config.yaml
hidden_size: 192
intermediate_size: 768
rope_fraction: 0.5
bias: "none"
tie_word_embeddings: false
init_std_qkv: 0.0303
init_std_o: 0.0
learning_rate: 0.00255
beta1: 0.9
final_lr_fraction: 0.0
doc_mask: true
Each number is 128 + 32 x the weight over its row's rms, rounded and kept within 0 to 255. Layers, rows and columns count from 0. Numbers have three digits each. The size before them is the row's rms in percent of the matrix's.

# v: layer 4 attention value, 192x192, rms 0.0973, rows 16-32, columns 0-191
# o: layer 4 attention output (transposed), 192x192, rms 0.103, rows 16-31, columns 0-191
v16 085:084095091148141136095077183136141132148097120124206160157150160134152155056109119126128127135159173131114127156111122167080160077093085130134179152167146100152148117111107137117142175112120143036165108137153098113136154104071076154138084086136066091144154139107166139111088146144146075112139146131115058135119174136083121122175084116060128105115051117151133086169115082094164144140141095101098104082102103131070134152147190160100098133145140203100189103124167062081073123105168161075085168127113123130174120115119098135145141133134160157082120091160087133169167125156155113161
o16 076:148164169163091141178103152068113086161140146092183068147118168151089104137123144114131087112174125180142124129113169188148139156146104108132130092148063126077132113106097097089190127146146177071142152143169115155138095148181079136144116149184178095107090175118087122149126123089160101085152068188141181171181106126117122108104092173116169182091093137154165091107142140162121142153146188143122071117092122108128167109139142100116132126191108149142174124143140130167138080098080145129167094142155101117165128156148095124113117158124101130092153147153186123105129110093107074254
v17 101:096067032121186107053074167120179140157111116144137177163122158082134118092106126152155163116157137109119192130166157145144151113110086126138124153077142139135098057174085175080160140152108142142133134075135125118116169089127059115131099117098065099106142158102137113101099167132085179147128152126151102144131131172189076094110024118123137091151111172119093107152139153111073148155134080112116173116106089084082138139076124108111124112086116189076143125101188096116089118165086120158109158135115143107114149184133165144108132166149126057162126110191099142151131151129131153107
o17 091:101151098118086140120097167150161102168133158070140141143170126164142110084105096102104125122151118148094158083107122114129134115173174129193098127141146183140146176143118101050166146125152115146132120067119156116077159152134090144130132151120091081121123172091133173142126084099145125130111121164159176150153097145110176142045041182121102185088080130065104146109109118121110113153119105226164104110121073165172185147133108089057167096094099167118151092101097169129127084107115131120116133091173100075146183141144130185098118098102114072096166140165118099160150107117101078171
v18 071:120152161118093130138157157139128129071163138116104158130162059155118109105128078135083097119165107120091087122092110124109124096187171149117134124050127119129068145085127173135177099120077177114112112121112148126140123140180091199162120103100156154076103147133155099175107116101141129098132076117153172142084160101154133127116143156141141152196172085108114103099147102110156144101120151153122131167122161109243133140138120115136085172141078112118137135074158137110164125140121255149133085114115080138090087107122153149140118151163129158173112099147172099131123116039097180116
o18 096:159121133103150114116120168134093105118086093131138086089111148115115133159099085119131173140129196081130096113144104156143148111120059182106154156121131170092111127132194119070150077136042169162216096116203072138144158117083153092088113094103099166119147129143177097111163127146120084143175167143182129138111094088133118161136143140154142193159190133135132086160107092106175105170130135157128103151110182154136124118142144214101104115101104093107110139119114162085125074156120157160171096154104068156139108187064070098116139124100139135156063114123128134170118144184128138188
v19 106:209137105112152134145113169112118100118136135115091116066116094115153127179129117174156092180168100141144109108125076117150136136162131117123173124090117147166148031106163155193085142107104082111132140125113178143110131167131229141137169134146122040145161121214114193095158130143077113107126186121129154074118142138142140102119146124136203171112133130110148215163155104146130168111145179136168086120175117110141096139108087144112144143174089108155126171123145126126096151130131061113177116102139162104129074065152045128141160088138117140129103114091109136150084105130165080132
o19 111:176124128105130106149138131138152104129163112126119096154172107146070104133130200187084069129131145160132118191130089142172127151087113131091096119081116119158177138141121176169014157125171145142131089147087083091109169128114167112122187127131098132119091162113115081093136101170136161138123161119161119130165153169117201100104142104177187140122119199167085143087100126108161150126085104145157142152161082103100119089143142113107074160096176081171177138134134159136095167136120124143128164115196153116130030129188114065115161129190097154139094126102108164147145155155098092149
v20 109:107206167166140133117146167117155109126119153143147144144086175135163113110121073122115122115162146095158131098073101127128156054093122149142140123087122119070095134173081133115111115175161140082175102100160154129187139148159138189143158101140075149149139149023145132138078069158144066160129168105083042142146162066111132130147176159108105129124174161206092105129115101097101155130108107113110110116145079121173100109153158080153112136154154152092119108142137132083113120093141123076110082134144068147109108126134201139129107152121083181111111160113175151120143192118139221143
o20 095:152139152148151115162170126114168129125165056118134169094061086046126136147106141142160144137174182112181153108148117110102080147120109138097178097109077189074095105108121146114155122145107148061137158067137133138189061126143120188139099123150146137158082135121130129157098175146122127077148071128150179133165158088113110130088143108147162183072142118186103106162143074143145133076096195102092097127073144156184115136137138123145120039184116170131147140114172151078166109147118137174103106143152147146146116168124130128197139135069121197117121113074132110128109183104128121127
v21 084:196167190149135089144185142123170131130131171104154122137105191147157111117119036108106069197098159127134161150114063155143131104099173142126141112128116067148167187115114100142124099086151101093195118166104112100106103131077121190131173129101107160132064168077137143150136127158113092123152106133175117145111136129098187140107104161050123140061125150128102181149091117133181123138159170124136094131147094127131106104138149176198141114144178179093173138089142110081136084097144179106124093146119127142133119197138086086133155173151125173099103122164135093203130115172161142133
o21 122:132128148169127117168186100118145145159142068031147113133079155108116108166137163141177126114159168105102173140154063162176166187119132125140147134112089125157158170148101135076120114122151142079099112100179117103144116180171105164119102108104211148116145084122142092078168056146111129087122083118135150112097123114157103081080162111151160147108109150159092111140103084141105148088184150102073108164117122099131124109135144137138107181143122136135132098129170181121038185069120170121112075180086188103116093164103091092159162162092108147155121082130107120139126115164158067074
v22 082:120086074115143138108094104122175140133142150161165145172140110096115126155118072145117128066066114119096184134187126141116129141148137123140068134182144130112084127089120145115152097154065158180085136106102144128085141090161105110125086153122139126115083150129141093165120121094147206152077097150171146175123103161189119097095089126161149096145173163187055079136205180177095130121132097101154178151112111092086149098072091120172143110064135125116152092124159093133098131161030135174130141098113125131093146158104186109105147145147150081203140130164101126119103075089150109121
o22 099:074168107096152139116113135131108129159095139139118129138155091159177178047116039123098151109119101179145104105094118124103130133086160085161109126109149119180180155151153139084125095117140096166083114139121111092105141158132150192108188104158047141125114139087124150145118081087167182174133132118118120077092101165120137106113130158135102114199165067110116102119167121108122106150097079095162157141159139122200126106189107178144148107093097163135141034140118122125111108079073156113098143144123130106129138154119135173031156141163077069134135100163078090107075102103165110109
v23 071:111103162142081123154104087115088187122111211177136100093140162075118154140110144128124138128096158111117136166183177149165110142123147129081097166149154117124130071074094134159150154140129148133024126110084082120122120060052112093126124116098132089110073156214119125115088145114145135123188039152160131106117073195109169114115082103105146138123112138105190118098130159192158123089132128147167135152109141126134111138151098149205172119106153134103150104118148121115054138137133175158119167122117178134121091078097130073130126183128098093142097108172087085130107091128085113115
o23 093:125135149118147146175130123135090123138071167119108165187140200136134083148131127121135100109113117134174076120098130163173130098111168092164050125165164109116055102163130119164130174205081138206083108131136172153106163123109124125098132126133128175058130141117086146109153109000163123175144159119121155103152056115100155161097110099108141164171129089144152126124033176142129175118069085131162144126110115127146104139144111160156126213100130136135147109098130107160094138102105158132136101139119133098135135108130140109125180158217094109142112138159156098104100115069106130107
v24 093:138181147144111145127138148149111077172117156153128118136131184157130151183083115122127133078109126119112086072086083121125111173152139136156160122189126160097079144130149123168119110129113085166131143153117118145064176137138226177146165152143149079093124088138105156163199140103110189114097128121176107121186091112153142076167199099144161156200129166133083178196153141184112113128122086130140126114165153106164135135085097105113129095158117091128096119078094200125175133123088156134170164141166114138132131153141151119157140133114087095171126153074089107109094093181172036129
o24 095:145112122104140144096125116155143142134100078155125114137184158156113108152166115106140114128105099193099155081133107138102103108117128116143153043112123115139109173139135147103099061075123095131149099154117111104075108112051143130181122093138152166089143115123130108113101120152117110160135138118153074077068128133112110124111159102138119092230097123112137124123167138119163082133060050083167206101127085113153134128077127175099072111143177087147178082116170075095137151088153143127135164127118116161199199168115142132145096126176081158172070148133056071139131155122154076107
v25 097:122137117146094148096068118119145124101182142159170120123069126092139099102100141147090141101143140056125150098126168137174158042112136119137106159099146083082093147191092171119208156139164153095148101087089115103175154069078127133111172100082064138116156154055099056155044111147129103163165141131068048121125147112101123143144126108153158093133197175197070100097101115109115174107120077126137123126132100075132105101124125064142092119127162144090105115125141117104127127108174118080115101118148073132113134121106162130139122149119076147157122165151116132104174159125084173141
o25 098:123124141106128135164110102126122145149138128122130099137039117104168132142123099094080138137181099109134122085132127174103133124131151150186169118109112146061074139131132166158178136153139133103067208094092093116149078127099099184135096173109078067119099117092046095166117164061130119136168092191136137133146157153104145125125128114085182147126177115113135106174083068146073108144124186131111073108082136145177163162176140064122157052133084132154127111199092152151139115123108146151136089101163154113176136125093089172140160139070136133089069145146150094100125103082138097154
v26 086:150172189173159127169136153138135086143095162091125175110119110109165151097160102141157143128126166125135137093147097125133094111113190111117110165085119145148136096060217113149103124130116086122138124105179190100175158187136118172159132135113125107143118148105191177136159090110115132108069113110207155089075137118139126140103161119177172137169165160102068166188151092193125191129149130086156102144167173147100177134107109178177067161122178106140160185129103134129128146138071113143114165102138051124155063063139121140115117077118145121089125087149106106153139081086132109129
o26 104:158127135131090126171128121151125140145094111121118117170154075106164121095137091199171185165159132176143135118152120081082077116064095104140109086112174092137156166133159076111071137156185165130116072152092126145156121152033147144190132081161107165174149165106145125111114050123111115081128127128140152082190134199113144085128151137215111150079158083124133149094098136101131131090112113119153213165140143113152148105177083113116119132170127112129163105141133124150188080134089158126135174081138027116176130152167109137127095107155146133099126098127108139149174118118125124100
v27 096:082139084102167155076120125117162185147164138142140118170165169117167102091097109105088150073130112104120167109107150124103105122158107170150121111128124122108075136174069164077135084152097133134141109112134119156141102146157162136124100153158139124146143097169158073140113154118106180165199146162089087203223136094145191113137095134145074100102095167165119135078145153041097143132127074182114221149128084140132166138142122140111210099077083150103083089137154125134176146151131131115168131120110147120135141165109224097105131186141109119168115119094124117137103185136145133136
o27 093:063123091132187139059131161119145106128153111109131176177094092078196086132089136146091114091158095124055126082143076153107148152157130181174131162143091146097096142152146137108146092102124124153086198142070078122086145142160100126125110152151163156186106152165141071125061199056100151124089118113149147128088122098117140142147142155164104189123144135107139145107174149156129100153153080147083177125169104164156092188140161137119155085100135125168149163151151111149157140160094122134141057159123146119148138162184137161125131087142111142149083080104085097137097168122195182158
v28 081:127134081138075134142108141125170140136136159124173157130119135131132101119105114151132144065154119150122101117077108152114138124181133147172154130104174113069153111155169134087099109132127105112164137115061145119125134155142192152152132165196097190099089104138074124162116100110085112142181155102103116119193157107182105133138122078171071164143165115197102131122151093094165122159171168186161207078060097104142154130105126091116135123190133133148148141127115130077124126101137083084178118163156091133089105178040204079143185171122084145095121123113145106130097185161125073145
o28 094:168110143108103125159126148125138141135096095146100105108110098114147094135103113059126081128204110123102147086092095175155190136102148126154156129109084126135141121104167133150128134131131104161122149134102118144109126103121121098110153145134056083150115097098099097153153196031158082143157113183133112179044135121133111174127088156121127171126137125149104095100153117093086147151129160123078208088091119131181226108108134076223107114091117126164127111119169085183136126162104111194167143117152104105034177149141130172146114116097102127146126089158111135114125198103085128158
v29 083:126147148142105106045170117156098082106111133143082112107092119163140150158084071129110140127122105083121094114147155116165125113083115124111136133125093142097107083109123144125107106147135074159166082124167085112184127105180157125125188060153161104110107144170163110107167104158098126156094144162075159080115123082148220125121184115090112148158186170104140223135094126218130175087135119137098175139144114157179111117146105090119155123135146066145103131111078197170189143109086107162130101129155094145141080083104166182120084097118191131128108144099160151098112144112152173128
o29 099:149117097154118132118153137133118119112131151149168154155109112100144163145090134138108175194142132102166157166122100108146120136029112100085113145070189151075146087110134163085131147108121132158137073083162132093138100150142160118148159108136206124148114112141169101101184163176107118156176213152129127081070100105142135136103126145132122104157105046134154115149117137103135153083135137101159190085138134093161095085141142112167125122074122070091147158107048082122124128125049112061126122072153112161140153149125124167181084141160095183188155127118065115133132150209126147131
v30 084:135198179113130145232138154141115093130143104125058082143126169142105108143085101113129105132106105141139118063107049143123106104152121092188123086141144114128094157096131146143160095171134091099113155199112153161120153132158199163089200136131141161132148094124129140187158110151113175134155115089153122157187091082079153127125194133197148136199098106129101121200143137120116124130133112155125050141191111095129114080098122147087116086137094134155126058129119135189144133094135116112157158125148110148095135062176128122131168121110125109152135193129154157121128130167129050137
o30 096:119161127168193114172134104110172149146153118121059099091081102121130135081142131109100130170117091125109126147122114141147129112124074139093178137095132115136077113084068103073095109121110121185140159141124150126128135141096151119092144140100102092172186177121127108173127107160137137165157083077170123180141160162111133148149145133147147094164150202120089129181204161120145056116118116118092133131161136162120103115077085155144108070154126146148124060188144077174122182101116138102079148159128173208157056139159099090129103156185138171158125109119124071220117150152165128095
v31 098:208119148112164139178101124127113131126138143145098122152146087094118095135185197174164091120146110144120127144114093111096094139150179099118169083181117155124185159095164086110158148093120135132148151121082150118082070168087134138132155106090137163153048089127113135139140145147131105097163121144174095166102132114079113174122151197136128185098074105099145178085146029171155115090092169157192051151153147125153151165136121139171152152121126114178161153125167114101110123114183199088130099115085196126176105166094114110141110151093110192120117102157136126105139121128064140118
o31 090:136097153159137121161143120131069148105125052154123107169119153136098093126145088108173166113107106153160108202152096106128139177115114120084215132136090142081161143174145127168133171162137112104109103178182121102150077063139089116153121137092050151107158080174128139095142145134134074135098100152184112210139202167166093063158091125080159147159136124103072155093111116180167143134139173139146086141179105084101132135102131083147153166120166140105154101155183126147100125121105133150192117184091163121144106108095108149129182099103101127114129152176079118137082103116086143093
v32 093:212113130106041123115143136113113069080141086101081135116134055161082116200097082144107121163085114153146123174131155121108089187138147123129123135113104122121160112089176149106118097119167085178148097163104092121156082142158119090132161107153147136127048105176134119150136124172106106142100073141116185126085167105102115148122157121134116154110167076085178166100125128145112107116125168176125104199131156156115158149125131104132174164175111071220170174201143109131127147103148134169100130118165104097105122127095108160108147110131179137107114077127238126120088112118106147125